{"vocab_size": 2048, "hidden_act": "squared_relu", "norm": "rmsnorm", "rope_theta": 10000.0, "rope_fraction": 1.0, "init_std_up": 0.0314, "optimizer": "adamw", "learning_rate": 0.00298, "lr_head": 0.00462, "decay_shape": "linear"}
Each number is 128 + 24 x the weight over its row's rms, rounded and kept within 0 to 255. Layers, rows and columns count from 0. The size above them is the row's rms in percent of the matrix's.

# layer 8 MLP up, 640x160, rms 0.224, rows 0-84, columns 0-79
size [118 109 109 118 110 121 114 106 121 102 119 120  96 121 112 119 101  27 118 111  32 104  76 127  34 115 112 110  44 133 122 106 119 128 124 113  25  99 112 112  26  30 106 122  97 130  25 118  29  32 102 109  27 111 110  23 106 123 111 102 103  20 124  38 106 105 114 109 103 101 109  27  88 113  27 102 116  28  27  99 101 104 121 120 116]
[[181 168 147 120  94 134 111 119 122 126 141 140 154 137 109 126 123 126 146 138 169 136 167 110 102 154  97 168  94 100 103 110 140 152 137  97 185 148 142 139 133 144 159 123 118 148 122 163 119 111 115 119 177 133  82  94 154 111  91 164 122 106 119  95 132 170 147 115 130 112 159 121 112 117 129  96 141 133 167 106]
 [103 148 123 140 147 161 136 142 126 144 147 121  98 142 144 134 126 156 142 141 117 103 124 142 105 108 134 128 106 124 113 104 121 128 156 114 140 123 129 169 165 172 133 130 109 121 134 130 141  83 172 112 130 115 126 117 141 119 105 117 115 143  98 138 128 168 125 128 169  87 109 148 140 117 102 103 120 125 118 129]
 [117 129 113 139 149 204 106 130 154 121 157 102 195  98 120 141 117 137 198  95 161 119 139 123 109 139 130 119 111 142 103 140  71 121 160 134 137 158 129 148 134 147 125 134 100 139 170 137 171 140 104  92  88 144  92 132 121 136 121 137 134 105 101 140 102 119  75 143  91 109 117  88 126 124 123 130 138 136 100 197]
 [134 144 166 121 151 133 158 141 156 113 134 122 122 134 144 144 144 192 165 136 167 111 159 145 108 151 130 148 128 121 122 130 130 176 140 163 125 155 132 152 100 155 118 144 172  87 152 149 113 157 152 135 147 154 136 178 114 122 128 151 123 112 149 171 113 145  90 163 100 121 126 115 113 112 146 133 116 127  82 167]
 [136 163 121 145 119 131 148 140 159 148 120 163 138 146 160  79 123 131 169 187 145 114 140 137 128 127 150 108  83 148 169 114 155 150 143 126 155 183 144 167 134 120 147  83 164 154 135 105 147 107 120 119 174 131 144 160 133 132 150 116 151 150 137 190 129 140 130 206 128 139 135 127 103 115 137 121 121 141 128 103]
 [192 154 161 151 155 124 117 134 121 109 138 136 105 187 132 112 109 120 165 132 138 108 141 160 168 120 120 102 110 128 172 106 122 129 111 145 149 145 127  84 111 105 123 116  83 122 101 136  95 130 120 157 133 169 109 149 121 135 106 151 115  77 107 137  97 162 106 165  91 143 159  89 140 162 124 112 103 116 150 110]
 [123 139 170 128 137 179 111  78 141 113 153 154 160 134 109 120 154 140 123 103 140 156 105 137 176 161 162 134 123  97 154  94 116 127 103 141 154 160 168  75 102 127 149 103  75 136 109 129 133 146 159  76 131 175 112 157 119 128 136 157 125 116 125 141 117 145 104 148 131 143 143 104  83 117 168 119 122 145 102 102]
 [180 131 124 135 115 161 154 113 132 131 148 130 111 127 112 140 138 165 138 107 150  90  97 157 135 139 133 178  96  97 139  92 102 136 106 121 132 128 128 148 122 157 152 128 110  95 113 146  82 100 126 101 150 119  99 115  92 150 162 120 134 134  74  89 132 132 127 139 112  88 119 102 111  73 138 102 118 122  91 107]
 [150 146 138 141 177 135 142 144 125 129 129 149 158 132 133 154  94 134 123 165 141 134 122 117 132 104 140 117 133  94 101 124 133 114 119  76 162 149 138 157  90 116  84 174 110 168 195 118 104  71 158 107 151 106 119 118 145 148 121 137 150 119 112 126 107 123 148 125 102  89 139 173  92 128 132 147  90  95 130 135]
 [166 159 119 126 109 115 111 135 152 140 110  95 146 114 173 151 119 102 119 107 140  89 137 129 127 130 140 135  92 130 106 104 135 140 127 106 147  94 135 135 162 135 111 113  64 127 196 148 147 114 155 158 128 129 136 130 134 129 113 123 182 106 102 132 116 107 132 165 124  91 120  88 136 135 174 115  95  87 129 126]
 [163 173 163 132 121 169  93 153 116 138 160 129 118 109 107 141 129  89 153 141 138 114 144 156 103 161 120 169 119 137 105 120 148 118 138 125 139 159 140 164 146 140 127 112 103 157 146 127 130 122 142 122 108 131  92 125 108 117  90 117 105 128 134 122 119 174 131 138 166  97 183 169 126 118 144 124 104 125 156 101]
 [149 149 137 107 121 164 118 101 137 152 174 103 142 135 113 104 146 105 129 118 127 115 148 151 130 143 134 139  91  78 137 117 154 149 127 132 131  90 146 116 129 140 128 144 117 108 111 112 147 155 153 164 129 161 131 156 127 148 163 120 114 113  97 175 174 116 144 149  77 124  80 100 135 152 113 110 144 152 111 150]
 [134 119 159 148 125 125 130 118 103  94 117 181 139 122 108 131 130 126 137 112 118 123 147 183 126 166  48 184  94 112 131 137 122 136 127  95 141 148 145  93 144 131 101 112 149  99 118 164 183  85 191 105 143 110 154 122 135  96 146 152 121 138  81 130 131 140 124 159 111  96 110 154 102  53 131  92 137 164 115 119]
 [162 211 119 120 116 150 146 123 129 169 144 166 139 159 137 116 108 175 153 130 134 135 131 117 146 146 143 146 119 121 105 115 147 125 109 146 188 134 157 138 115 118 104 131 122  99 141 155 148 125  63  94 117 159 155 116 124 153 102  99 146 106  73  95 131 139 130  92 152 155 135 152 128  97 110 106 138 103 154 109]
 [167 116 100 142 140 129 127 123 111 167 194  85 119 131 135 123  64 103 159 155 132  61 117 113 142 130 123 104 116 125 123  93 121 117 163 122 127 144 149 112 117 122 123 152 106 114 147 166 118 167 109  84 151 117 127 107  70 132 104 105 101 115 114 147 151 151  89 136 120 122 140 100 123  91 102 139 111 154 100 151]
 [113 106 128 115 167 142 141 138 140 152 145  86  89 144  92  99 128 151 141 126 137 101 118 141 156  99 175 154 112 103 107 180 121 147 141 119 136 145 168 136 135 120 128 164 114 137 143 115 162 129 133 109  98 132 111 141 123 149 165 118 108  91 135 138 129 138 125 144  82 130 123 161 117 142 141 135 106 111  96 191]
 [157 147 122 141 121 160 107 135 130 126  99 177 158 190 142 102 163 106 139 140 120 117 147 146 187 141 163 155 111 117 118 131 155 118 183 164 125 147 135 109 147 137 104 138 157 106 150 136 117  93 124 119 151 105 139 132  92 111  93 112 126  89 113 126 114 146  97 174  85 146 110 132 138 109 125 112 124 128 135 167]
 [112 145 108 150 123 168  99 119 141 126 152 145 144 137 113  77 104 189 141 139 153  85 147 123 162 149 164 151  68 131 178 118 136 130 151 109 167 185 208 144 115 150 155 134  89 124 146 145 137 127 129 122 145 129  82 127 135 115 124 139 159 103 107 123 132 145 110 144 139 101 107 124 128 118 112 101 111 122 119 152]
 [118 171 133 151 142 147 132 137 105 149 110  97 120 114  82 141 115 155 142 155 146 143  97 135  91  80 131 162 120 121 130 137 116 119 111  91 173 162 137 153 131 156 138 142  87 116 130 127 133 101 143 158 134 136 134 162 123 116 113 107 100 106 129 103 159 106 160 120 135 126 142 114 138 121 150 132  98  75 142 171]
 [122 110 121 120 156 149  72 103 201  77 179 133 171 117 137 116  90 109 137 148 144 160 101 158 208 139 108 128 121 131 157  90  94 108 149 143 147 101 156 146 118 131  80  90 133 107 120 154 133 135 133  85 102 114 130 115 153  95 129 154 150 123 121 121 133 140 104 175 114 154 147 119 118 132 119 104 112  75 113 128]
 [136 148 129 136 145 135 104 122 151 144 175 141 152 127 122 106  81 158 142 177 185 121 144 133 113 136 170 131  93 106 143 133 125 137 150  87 187 135 139 141 127 151 112 162  97 111 187 156 131 136 146 133 114 132 127 140 129 123 105 136 138 119 109 140 114 171 117 154 133  96 136 152 106 118 100 110 137  67 135 134]
 [138 182 134 129  84  85 133 109 140 176 143 138 130  88 101 155  91 108 111 111 127 104 101 109 133 129  98  86 121 127 142 108 134 153 153 100 113 105 116 184 171 180  90 175 120 151 113 168 129 126 132 152 157 134 125 142  76  81 127 156 138 107 128 146 113 113 123 148 130 116 101 131 118 142 107 120 125  86 116 115]
 [144 135 117 106 116 175  70 129 133 154 176 135 112 127 144 104 151 117 100 106 127 139 110 189 129 127 118 117 126  61 139 114 119  97 188 117 116  78 140 131 154 160 153 122 125  97 143 170 159 150 112 127 162 168 111  93 144  80 106 148 129 167 104 127 121 107 130 137 115 104  86 101 140 109 145 119 108 133 117 116]
 [117 109 122 111 126 122 108 129 118 133 157 149 133 161 117 152 140 129 149 106 150  66 109 149  81  95  94 107 113 108 128  91 137 150 188 162 187 163 172 161 131 116 122 102  91 152 110 140 106 126 142 163 112 142 117 137 125 112 146 145 157 131 118 121 163 139 125 136 142 120 148 131 106 160 145 140 110  91 129 134]
 [134 144 172 165 142 128 102  85 150 128 160 128 121 116 115 131  91 174 128 167 157 119 129 134 141 145 156 144  72  83 147 123 109 134 142  94 152 152 177 126  95 139 130 125 109 132 174 144 122 128 168 126  99 139 128 128 131 111 122 160 148 124 113 124 108 138 133 144 161  88 177 193 107 129  94 122 120  84 127 120]
 [ 92 156 155 132 110 152 130  98 138 136 115 161  92 124  89 176 105 134 139 109 129 134 110 104 109 164 139 200 125 110 143 142 111 153 169 133 143 154 116 128 156 155 118 100 131 120 153 122 134 141  97 112 121 154 137 118 138  95 121 126 138 140 147  97 118 142 139 138 108  62 169 126 147  92 141 153 173 102 147 147]
 [161 134 148 127 106 136  88 128 120 147 112 149 125 170 112 101 135 140 107 115 133 151  97 153 137 144 144 116 113 133 134 105 164 126 142  88 122 132 172 150 136 132  77  76 134  98 163 103 144 145 114 112 154 145 144 133  76 110  93  90 143 136 109 138 159 126 117 124 101 129 197 117 115  97 132 115 115 124 102 119]
 [168 114 153 109 152 113  78 131 130 128 118 121 109 106 118 146 140 134 111 142 141 149 110 127 128 137 124 110 110 115 174 137 129 127 140 140 143 132 158 147 164 133 121 147 134 155 144 174  99 167 144 112 139  86 106 122  77 122 112 124 156 140 124  86 141 162 171 154 118  89 126 122 104 118 134 107 151 155 137 101]
 [132 149 147 158 107 120  59 112 153 140 185 138 162 129 104 135 119 130 153 163 155 107 147 156 139 120 129 147  76 124 155 136 134 142 124 125 177 165 142 151 123 163 132 129  91 130 161 151 144  95 148 104 107 135 128 138 115 112 124 114 129 127 124 134 115 155 122 143 119 110 139 131  93 123  77 117 142 128 139 141]
 [138 123 150  90 134 107 133  98 124 164 154  91 123 113  53 101 109 143 127 106 139 126 122 104 140 132 148 125 105 107 182 113 120 137 106 125 150 175 190  98 142 127 151 118 128 121 100 131 128 114 137 117 115 168 139 160  95 119 150 138 155 109 152 150 104 121 103 152 117 138 117 108  52 135 125 123 146  98 114  95]
 [110 155 138 167 143 113 119 114 182 118 136 106 129 128 161 133 112 114 116 145 151 131 125 119 153 139 140 108 112 107 114 166  77 128 116 100 138 118 121 145 137 170 132 145 128 120 146 126 174 106 164  97 136 123 111 138 125 112  85 162 169  86 117 111 107 130  90 148 157  92 131 177 117 115 124 140 120 124 121 153]
 [188 185 115 150 139 170  80 137 126 161 143 143 117 146 149 122 101 138 109 138 137 119 151 107 114 101 115 165  56 157 135 105 129 111 141 153 139 133 163 156 107 111 167 132 150 110 172 176 159  89 136 143 116 115 104 150 102 159  85  91 136 106 159 115  99 147 120 150 117 145 140 171 130 116 130 127 135 159 151 127]
 [114 119 163 127 107 131  65 143 108 135 112 134 144 148 141 155 137 120 132 148 121 126 129 138 150 140 143 157 100  87 128 104 136 207 144 115 124 123 165 109  92 118 113 162 142 100 147 143 153 160 114 148 129 179 120 165 152 128  75 115 131  92 112 119 108 125 159 112 131 149 139 150 108  88 109 113 136 126 136 140]
 [148 137 142 121 145 110 122 116 127 132 127 182 126 146  78 116 118 153 141 119 134 105 121 165 164 116 101 192 131 109 121 110 150 115 138 131 140 165 171 163 142 155 153 117 120  94 155 178  90 103 124  99 128 146 124 127  97  76 101 141 144 105 102 149 127 154 152 155 143 123 145 158 106 125 111 115 126  69 118 100]
 [155 115 117 101 111 168 119 148 114 192 148 139 179 163 141 140 126 129 111 116 125 140 141 154 131 164 124 159  98 112 208  73 113 107 166 117 110 122 146 146 122 119 127  81 136 149 118 190 126 150 118  81 142 155 121 120 121  83 127 146  79 154 102 103 153 124 113 120 100 107  84 115 132 156 125 109 112  81 141 111]
 [169 137 173 168 126 144 126 122 116 163 121 139 143 106 100 158 135 183 117 104 110  96 129 139 186 116 112 143 131 131 129 135 121 138 140 131 188 157 153 128 141 170 132 140 154 172 148 119 118 127 129 150 132 150 123 113  89 121 148 146 125  74 118 163 136 151 119 127 107 115 138 136  84 135 141 133 122 109 146 146]
 [110 156 140 166 140 151  88  88 164 143 130 128 167 144 110 153 127 155 147 127 160 119 149 156 137 130 146 150 100 101 166 120 151 123 133  99 147 171 187 110 106 149 129 129 114 134 181 128 129 108 148 131 128 134 118 151 101  94 146 117 134 139 145 135 118 170 116 136 121 102 165 165 128 144 101 115 131 101  66 138]
 [144 129 145 163 129 130  85 117  84 106 122 105 121 150 119  84 163 113 125 149 128 147 140 135 113 120 121 127 124 167 117  94 108 131 139 113 127 105 130 171 147 157 128  80 116 127 143 137 148  79 115 119 147 152 122 129 154 100 125 112 177 117 127 126  79 134 119 133 120 126 119 140 139 133 102 104 125 102 143 101]
 [130 131 116 136  90 104 105 124 133 131 193 108 137 124 151 131 133 122 141 153 141 141 100 140 151 146 161 122  92  96 149 111 135 120 119 107 108 124 164 124 149 109 129  89  58 126 106 137 107 112 132 122 129 106 118 130 113 123 172 143 126 148 124 110  99 127 136 168 129  95 126 165 112 109 142 104 135 111 142  91]
 [138 163 125 186 153 156 123 143 132 153 161  99 131 152 140 139 104 136 151 135 124 127 157 160 140 155 119 108 126 123 123 125 138 151 151 110 135 106 155 164 117 119 133  92 116  96 144 131 190 157 172 139 165 114 106 169 137  84 117  73 149 112 148 136 121 118 119 131 133  64 111 178 145 133 162  80 139 122 153 112]
 [120 137 144 137 128 160 100 111 149 124 156 146 135 122 100 108 127 145 158 123 173 122 145 133 127 130 136 159  58 101 154 117 132 162 146 135 186 149 180 160 120 171 126 126 116 134 190 135 110 122 131 121 101 143 134 154 114 127 106 132 140 117 107 168 126 140 122 176 165 110 133 175 125 116 125 147 123  94 124 138]
 [136 176 143 134 150 172  88 118 156 182 161 129 138 126 118 120 129 167 193 164 171 106 147 130 149 151 141 144  99  91 140 129 106 134 129 122 183 142 151 121 115 144 149 137 118 108 168 131 146 135 132 133  98 164 109 149 129 118 154 100 168 129 110 147 139 164 125 134 116  89 139 149 111 116  75  99 107 152 123 116]
 [130 143 130 137 127 115  46  97 155 131 154 113 106 133 138 122 122 140 142 166 184 130 123 128 136 147 134 118 117 150 145 100 136 117 153  81 137 105 144 132 168 119 119 123 106 123 183 104 102 114 119 104 162 155 116 116 120 136 135 120 181 128 125 139 150 147 131 154 112 144  92 115  99 111  94 124  86 126 133 110]
 [122 132 144 130 139  98 115 137 119  88 104 177 129 137  60 137 119 150 130 118 130 156 101 164 164 118 108 145 109 140 129 136 109 109 115  96 136 201 140  85 119 164 118 169 122 116 114 126 144  94 139 153 147 126 161 119 135 128  92 139 157 127 152 123 144 151 103 135 108  74  86 149 139 156 120 160 131 130 150 146]
 [122 124 166 140 130  99 148 118 143 165 148 127 162 154 113 148 119 184 147 130 114 135 177 134 130 132 157 149  99 124 129 121  93 122 149 137 145 137 157 100 139 141 119 106 107 101 105 124 176 148 164 102 129 136 161 194 114 136 158 106  92 122 133 191 187 201 121 190 119 137 135 149 104 115 113 102 154 131 121 103]
 [121 171 141 163 138 181 125 148 137 140 125 106 157 134 129 122 122 129 148 160 132 120 153 191 145 166 140 137 112 124 162 130  99 151 116 119 129 106 133 127 116 134 151 157 139 138 199 138 148  91 148 137 136 117 146 158 124 114 105 126 158 125 108 145 171 118  90 136 134 119 207 118 120 102  94  94  98 151 138 121]
 [139 146 133 123 117 113 107 113 165 103 164 137 138 153  98 151 135 138 126 164 168 143 132 170 161 132 165 171 112 130 152 117 120 133 135 128 165 170 163 151 122 184 140 108 121 137 155 145 138 107 153 142  77 129 129 148  83 126  69 118 128  94 111 113 146 138 115 145 136 114 163 154 104 146  76 122 116  92 146 116]
 [153 214 144 148 131 117 119 128 149 155 100 148 166 119 136 132  91 108 124 102 132 159 103 117 127 131  93  97 117 117 120 161  94 141 135 120 176 169 127 135 140 173 129 129 114 127 134 122 113 107 140 159  75 132 120 139 136 119 108  86 115 103 132 150 126 174 126 201 156 117 121 145 144 143 148 164 144  94 131 135]
 [145 129 126 113 139 137 107 132 137 123 194 144 185 141 107 114 109 123 157 132 152 123 106 118 115 134 151 127  61 115 143 137 115 181 110 145 155 134 169 139 110 139 125 126 115 153 161 171  96 116 114 113  94 122  99 159 118 126 163 116 128 131 134 121  83 153 120 125 131 103 150 162  98  96 107 134 118 115 114 135]
 [146 156 167 152 112 161  91 117 161 131 156 118 156 140 124 104 127 178 153 148 136  94 142 164 138 120 139 124  95 110 153 159 129 150 131 120 177 182 175 136 113 145 113 154  81 106 160 186 121 116 131  83 118 143  95 137 118  93 117 125 133 136 103 129 139 160 132 161 125 114 121 137 116 120  91 132 114 114 107 135]
 [136 132 144 112 154 168 136 102 149 141 124 142 168 142 140  76 101 135 160  96 134 132 128 148 144  99 145 164 115 132 177  92 141 154 130  96 124 113 133 160 105 118 141 178 104 100 137 144 106  99 122 134 100  95 147 187 125  86 114 114 135 103 147 138 162 115 123 181 143 153 120 140  96  95 109 115 151  77 103 129]
 [166 118 132 132 113 132 132 135 120 120 169  67 132 105 136 136  92 155 159 143 137  96 146 140 123 133 112 136 122 134 101 110 145 131 115  82 133 116 113 174 119 126 117 137 113 142 140 136 188 104 155 102 130 134 137 158 129 158 121 150 159 101 137 129  94 165 105  92 129 102 120 107 126 135 174 121 117 133 110 161]
 [125 137 165 126 126 136 117 124 138 126 178 117 158 122 110 105 117 153 149 125 165  94 135 162 155 133 138 153  95 101 168 143 133 159 156 120 174 172 193 147 113 163 100 129 107 118 179 145 133 105 131 119 112 116 126 142 109 122 124 122 161 125 113 172 121 165  55 173 126 105 157 182 116 131 107 134 110  93 115 136]
 [139 140 117 132 166 117 104 125 185 123 127 141 128 104 156 106 113 121 123 134 130 107 124 134 180 122 101 137 110  95 154  99 125 116 149 104 134 152 118 126  61 169 127 161 127 154 114 138 150 105 169 129 121 132 127 115  88 112 113 107 155 104  85 124 136 124  94 129 120 136 162  69 131  77  98 115 114 145 120 136]
 [165 104 133 183 137 149 150 123 166 127 152 134 160 114  74 106 149 139 139 169 138  77 108 144 103 130 114 133 127 122  74 148 158 142 106 141 169 134 130 119  84 138 108 137  77 127 150 129 137  99 145 155 138 170 122 133 159 131 120 100 159 131 108 130  99 118 131  86 115 108  91 152 127 164 105 131 100 111 122 164]
 [124 154 144 125 122 154  92 109 146 151 137 128 124 139 125 151 115 148 146 167 134 105 161 153 165 156 162 138 101 100 157 149 126 142 166  94 156 182 206 141 110 134 128 143  80 121 166 177 137 137 127 130  78 144 112 124 121  90 123 120 145  94 104 125 115 166 113 117 149 105 150 124  93 114 100 120 129  83  92 118]
 [150 114 151  90  98 112  93 139 121 128 158 136 139 133  98 103 160 166 129 146 148 108 101 134 105  94 113 138 105  97 135  96 137 126 140 113 140 174 146 149 112 137 141 113  88 151 124 154 124 161 118 158 168 151 145 180 136  83 162 127 109 179  86 126 122 154  95 115 162 103 158 149 126 139  70  83 149 151 151 114]
 [ 99 122 172 139 152 107 110 133 131 142 117 100 108 143 108 110  88 148 126 126 120 140  96 152 151 174 122 127 120 158 117 141 124  79 132 145 178 128 159 127 117 141 151 132 155 137 146 145 130  81 158 113 103 141 103  93 147 142 146 140 121 116  77 139 118 158  94 101  96 113 150 135 104 128 136 118 137 143 170  95]
 [124 146 107 145 111 162 101  66 117 144 131 120 103 103 130  62 141 132 167 130 142 145 131 136 138  90 157 138  55 151 140 151 131 131 153 150 121 155 170 122 141 128 103 174 139 128 123 139  86 138 118 160 107 211 135 151 117 124 119 134 143 136 120 106 129 117 126 196 102 152 128 109 122 131 115  80 121  93 111 167]
 [152 126  92 111 100 115 130  72 148 140 130 136 133 110  67 170 146 113 145 103 157 140  52 129 140 149 195 119 119 129 122 137 143 104 134 126 133 146 150 118 130 134 100 125 118 149 106 180 144 154 157  99  95 159  84 150  89 154 170 131 141 147 138 149  87 136 102 115  92 108 102 124  76 169 135 117 134 123 107 150]
 [114 144  90  95 135 112 139 132 154 167 179 107 112 156 127 140 108 104 155 112 125 149 125 131 183 159 166 119 116 116 152 111 161 122 104 150 137 103 169 156 126 180 133 129 119 101 101 130 163 173 135 142 128 191 124 141  80 140 143 108 128  92 119 137 115  97 137 109 137 125 116 147 105 113 119 123 142  71 141 133]
 [133 145 165 150 147 153 122 107 124 154 149 127 150 118 135 156  79 134 135 148 156  69 120 156 138 170 125 134  90 104 158 129 140 172 141 109 175 145 182 134 124 147 140 135 120 118 150 141 144 131 126 111 120 125 122 149 103 134 116 144 134 108  79 122 138 138 102 152 122  93 124 215 105 125 105 126 135 114 158 149]
 [141 100 138 117 137 127  81 118 166 150 136 145 170 101 151 124 105 141 105 147 153 123 142 178 116 106 142 172  92 108 149 140 121 170 112 149 132 153 165  99  88 136 109 172 114 150 195 123 124  73 139 119 111 191 141 123 130 122 100  75 121 110  85 133 116 109 143  99 129 153 109 109 106 105 151 155  90 119 122  99]
 [159 136 161 153 176 148 110 138 141 134  89 113 123 126 114 162 125 129 166 168 130 164 176 135 186 106 132 155 132 138 132 118 106 137 106 123 136 101 173 169 141 141 166 116 142  82 142 170 155 109 153 148 126 104 136 149 128 143  96  94 113 128 128 138 169 174 133 145 121 114 144 193 106 126 117  86 158 132 116 141]
 [126 170 120 156 170 161 106 126 135 134 155 120 155 140 147  92 130 111  88 111 159 127 179 139 163 162 148 127  83 106 122 137 113 128 126 113 144 110 140 122 103 143 162 127 131 110 131 119 148 126 160 113 134 134 158 150 159 139 147 193 114 112  81 160 141 135 135 154 113 158 124 113 115  89 164 158  84 105 143 127]
 [ 89 102 122 109 109 164 124 142 125 137 163 130 134 153 128 136  99 149 169 146 134 138 144 148 151 113 102 124 117 139 164 113 132 162 127 141 139 213 123 159 104 132 175 115 135 154 109 124 124 108 176 138 109 192 147 118 138 138 119 105 144 160 122 158 182 131 123 142  83  79  99 127 122 125  56 133 143 103  84 159]
 [123 165 177 132 115 128 131 140 134 116  95 148 138 121 132 119  82 175 151 139 146 134  94 171 113 118 143 134 113 106 166 118 124 194 111 145  91 175 127 112 129 131 146 108 120 119 126 143 116  82 113 102 152 143 141 112 144 116  81 126 158 113  74 130 133 139 100 107  78 131 126 159 108 106 106 132  85 127 154 141]
 [188 141 145 121 160 127 100  91 128 166 163 117 140 122 139 109 163 116 124 127 152 137 115  96 143  98 188 119  96  85 117 125 152 146 127  65 163 123 137 152 139 127 123 123 128 127 137 150 167 160 144 170 148 140 103 171  85 135 134 132 119 116 127 118 136 134 126 144 121  83  73 122  95 119 108  81 164 119 102 156]
 [139 191 113 132  97 120 112 155 118 130  98 150 104 179 128 126 111 149 128 108 121 153 160 114 158 195 127 153 127 125 131 122 150 110 141 137 204 146 137  91 136 159 134 163 131  99 134 143 167 130 104  99 132 153 125 129 138 143 134 133  93  92 155 149 130 164 136 134  86 113 157 129 130 112 124  89 123 115 104 113]
 [111 163 134 151  91 117 126 117 138 111 135 121 139 177 154 133 106 107 129 110 141 122 127 149 111  97 160 127  93 129 159 138 122 183 122  78 115 120 132 113 144 126  88 106 120 162 137 144 114 112 105 129 134  98 130 173 109 153 135 113 188 158 127 153 109 138 140 117 150 132 203 139 131 120 144 123 114 108 132 109]
 [130 123  87 116 120  78 108 112 116 114 176 128 184 150 122 114 167 111 183 155 150 122 144 144 156 111 134 123  95 154 153  73 104 110 124  99 143  98 151 138  99 114  72 122 103 121 162 142 130 109 134  91 137 150 142 143 130  98 152 152 119  97 100 152 120 129 126 177 146 157 106 124 100 157 124  95 143 105 129 135]
 [124 166 126 171 116 143 100 119 135 150 165 121 125 136 108 117 111 144 146 138 143  72 140 167 158 111 136 146  83  78 171 137 104 140 145 111 131 151 172 139 126 122 115 138 109 121 164 131 117 105 137 118 113 134  98 141 142 123 103 116 148 142 112 146 174 136 121 134 112 115 177 170  90  92  92 112 118 102 131 135]
 [152 151 137 121 159 149 141 116 114 121 123 159 156  84 120 164  84 114 131 137 146 126 100 152 207 102 153 140  93 128 172 151 172 109 186 134 181 153 152 156 132 146 123 143 117 115 143 115 135 112 164 111 170 109 141 159  95 158 116 124 159 140 112 119 134 107 107 125 153 127 133 142 115 127 148 110 115 123 131 150]
 [142 119 146 150 144 120 143 100 123 134 142  95 128 174 133 111 118 129  91 171 203 150 141 143 157 115 128 173 100 163 111  98 102 153 164 116 137 137 174 157  91 146 148 129 171 133 120 157 152 135 124 150 122 159 144 155 101 139 147  82 128 183 120 148 144 139 130  93 118 109 141 134 114 122 116 135 132 136 129 134]
 [144 155 132 132 129 141  95 113 129 143 159 161 155 127 106 133  81 140 153 154 159 124 130 141 165 138 137 126  91  96 152 152 111 136 143 100 182 146 172 128 120 119 117 140 107 124 178 172  88 125 130 136 111 126 136 167 125 109 125 106 144 111 107 131 116 139 113 143 151 108 157 180 108 136 101 130 116 113 122 146]
 [103 111 129 120 133 145  68  84 129 115 159 122 172 138  94 146 140 127  94 149 136 136  90 126 158 134 128 188 129 145 149 123 124 138 146 110 145 146 156 155 101 145 176 111 104 156 146 142 150  80 169 119 151 156 130 128 117 135 165 121 151 109  73 128 165 133 158 115 119 103 110 177 153 138  88 127 124 141 163 119]
 [138 134 181 135 152 107 116 136 141 123 138 155 183 129  98 140 106 128 149  87 123 102 143 157 137 133  91 165 126 146 139 143 127 113 149 108 191  97 154 118 144 153 113 165 105 131 136 155 181 124 143 158 136 171  87 106 116 166 112 124 150 138 132 147 118 121 128 176  91 113  89 113  78 142  79  91 136 129  73 157]
 [111 164 156 160 135 158 116  99 145 143 147 136 131 133  98  91 125 164 151 134 136 110 155 169 141 142 123 147  63 103 181 135 130 145 154 114 154 155 190 118  92 134 126 153 110 122 142 153 162 113 129 119 111 145 138 126 123 123 134  93 138 159 114 124 115 148 126 120 132  92 134 128 108 124 103 115 107 102  97 129]
 [117 169 125 160 124 170  96  90 127 132 163 107 151 116 108 138 103 163 160 154 174 111 132 142 162 135 164 119  89  74 144 135 115 138 131 106 155 138 197 130  89 159 126 105 113 142 174 132 137 126 125 133 109 131 101 115 110 114 131 126 146 120 122 140 143 151 146 126  99 121 159 158 105 105  95 120 119  96 116 134]
 [160 120 168 146 139 120 104 143 121 137 125 181 160 115 132 138 103 170 170 118 130 104 145 183 102 137 103 132 107 108 125  98  98 134 185 117 154 123 131 161 124 143 156 148 143 140 140 141 103 116 156 110 154 139 101 141 146 128  76 112 147 142  53 137 112 144 131 137 137 124 137 117 124  85 137 151 136 120  94 157]
 [129 106 136 118 115 138  93 134 153 120 171 102 147 147 123 151 107 135 122 138 168 128 127 142 147 147 149 139 140 121 146 103 102 164 150  47 153 114 158 109 145 152 141  93  70 127 137 170 125 131 128 141 151 136 148 128 130 144 106 157 158 136 136 122 109 141 144 139 177  80 147 125 105  99 119 133 113 126 159 122]
 [147 107 165 163 116 161 112  95 121 121 150 159 152 125 112 163 107 128 135 140 160  99 167 111 161 147 134 150 121 130 167 143  97 162 166  85 127 115 113 126 131 141 147 154 140  75 128 115 175 142  71  86  92 138  83 144 123 159 141 119 145 117 102 127 129 166 143 104 130 134 130 113 100 135 127 149  94 132 133 142]
 [140 165 157 188 135 129  88 136 160 114 120 143 135 129 132 132 147 155 132 150 165  71 119 147 142 152 131 133 121  66 136 155 109 104 118 158 150 162 142 132 107 157 137 110 141 131 153 128 177 146 142 122 120 182 116 110 118  76  98 126 163  82  83 120 137 166 104 118  97 129 150 114 119 124 104 113 104 121 123 118]
 [133 150 146 112 113 150 120 126 116 169 169  92 123 104 129 127 138 167 139 108 134 139 117 116 132 139 149 165 111 125 137 110 161 139 118 111 159 134 157 117 122 138 170 143 104 153 126 138 130 115 153 133 112 137 122 123 134 126 119 136 143 122 139 177 103 111 125 136 122  90  75 169 126 159 148  99  89 134 100 156]
 [191 159 128 112 107 134 104 127 156 166 128 129  96 136 131 133 138 126 138 135 155 121 137 117 129 170 137 150 108 113 142 118 116  98 106 100 109 159 117  95 135 122 169  89 128  88 145 159 137 145 116 133 153 133 180 110 135 136  85 131 143 140 145 126 143 152  98 111  87  99 145 102  99 119 117 137  87 174 131  96]]